From a checkpoint of a small transformer trained on Wikipedia.
Architecture: LayerNorm before each block, learned positions, biases on query, key and value, tied embeddings.
Each number is 128 + 24 x the weight over the matrix's rms, rounded and kept within 0 to 255. Layers, rows and columns count from 0. Numbers have three digits each.

# up: layer 9 MLP up, 640x160, rms 0.0663, rows 628-639, columns 0-79
# down: layer 9 MLP down (transposed), 640x160, rms 0.0662, rows 628-639, columns 0-79
up628:149149095118100126068164122108133081160131139090178128095117128170109137105119091156117127097158082127132168090134201119132139148131107160105144164123118147092121138103108119182144130147090099117142149144108131127151131118102094088180186125
down628:122111137152138171135135090129117139105130136136060150146134129141130156129091144124143105122117175122133145098119154118131088141110124172163103171077119136131129147123082093083110073108110122148078093123129108161113146151151143105097149119
up629:139154102127100106158135143101082109134115124138164140163145123162106119094131125131121177108149160104130141147106151126119106133118168151142130118147147149144133108113049123124127125142145111173107133131107108109122141104103156122126086101
down629:106160089160120135112116166113168111133123133121139152166126161137120092109138100111124104125087143127132098115131128093167122149129128105155128139096214129177077128163101128079190113152136147174171138134115135100121143130137100139127135123
up630:130164079144075148092116117115107128094151131175126122117141125146136142148134136124101112138167123135117138085080091118100147193172141137136108162161124126102111118124146158153112167172127139120102139100117162100122124132101093131136141153
down630:154166115125113121121122118138130121117137118179124140158153149125137132109169139134150122142134136120131103124164103142152123142141147165143060118098199118133122106126189111097086137133126141128144178110115131161139116110115135165146145181
up631:119145099113095165100130159144164144082154127103128142147155101127138152146131174132137142132148148106119145135103094083163106155143095140139129118106142133123176153141130139120142127105141178059121144101150105100106130118105155161132093119
down631:152173122112124112107129158116161116069126110107148145154130142142138149148121106129152149127147124128089141135102079156106126140156111112125086115102123113161119115140116088130112107122133174103138166125122182110151145183138161146098084105
up632:098122112147098152111136086102136169142159139116100104120121114136087159091091145122103112147142115115109118141141126081165149159115137150145077115130119129125135138132115148095174168161157129112097113136151141114125126147136107120116136156
down632:146113116060120121154146165132131108112130132135165129101134105103116124187140105099133140120115139163099142129104099123090114112123090131120172110119116104126103135127148125120134143127158136096137110112104085089137086126148115090098134138
up633:139134103143149102089112144098099148098092152143137109133105075142091121101125188127124155102124118086114138162160150143112124175158114131121112105198149126121156096130126124158146128140159102151087141163123150136162121152083067137131158102
down633:104109084086173103147118108109160116064162134124122133125130145118138159145131118123128078129139131122100143069150123152122125101150130120134133092100102117155123138102056123112133136087161114116108132150144104185172073161147129129098144175
up634:152126101205130137129174172113109155132102134137149099145099131173153097054147125078150109132124099130109145131161068095133100101119162173142130109080096167125101122115124123150164128125141101151140130169147156118150145160164134100130112128
down634:084119070134127170133107163134114108121128136149142106101145120116154121152112094113110123141116119167128179160152127160111125088171083124113142155110124149123180181158103099122127080138165152152095145125143129159102102110091132139082123105
up635:122143128150130090122146110089098134143142105122105100141118113136131156132134122113194119102104127143103149145118143123114140140147127140128116119081136098122113140105099099128170126139128131132126119143115149143117135134124091111164127127
down635:103131135105122127111138101112145137128130123169140118155120136127115103119132115160093104136114103159084087145150156138138142127100119118117090121087135107120134140159112131127098139129166135110128122169161153113106169143136106103127112112
up636:136152168109117127123128109118144110129092159145118095144143142150129163103136121128115102096153134103102114125146129134133134123079096140120139101166136129124119128160090109107123145151159164162106136105154132149159127143139136106134155134
down636:118112109168171071139132141157132134131147135119120116119171115130122123121163154073134145122094128127126135172128123143173133130146170130134126130131160129135120131092119159145134108087125095143100139141101094093125093102123123163139121144
up637:098176146110110124138095120124161159164144116130152129098098141164152160099118134109129124095101113086117096090134174167183146173119128122167133135131165128154129159164130124097103060153126063102143111134149125171174170171098145139139137111
down637:113104140162135114089100114112147135107156138160112127118102129117144155115161115121113185123110155136104125109176140142095137120185102126120148132118125108087125172095132101127147103058113161131098114135133101128129111149102151136177107112
up638:096139107136149135139140092133142158151114160149117130120094112101102068101157139127102138122092171164137142087091137100106148100104096064091191110100114148134117161100098125137116118156124137138144100164141106125141129128159158139126126106
down638:121109146138138134145164101143142119115131110126137153108105103093092126111106079168124159141138141086095146099142127126108079154184155141142081083098150148109129109119147162065127133170126146135150126121094150154139147089132115146101141151
up639:140127146134129172121114099115157129103124130121142156134123125128153144178140138104135163126137135122112103177139126124156108132073160148125124098103130125106155171125132146134113133139079176107124119087154108121119165131135145112124075135
down639:101125125121097123122127162192105083122169154160167116153141144178115153114122106144139140125140124146150133129102112145101178138113142109146151141141154086176148099149124129127114148118149155101137117153113171148136081116111151114117135131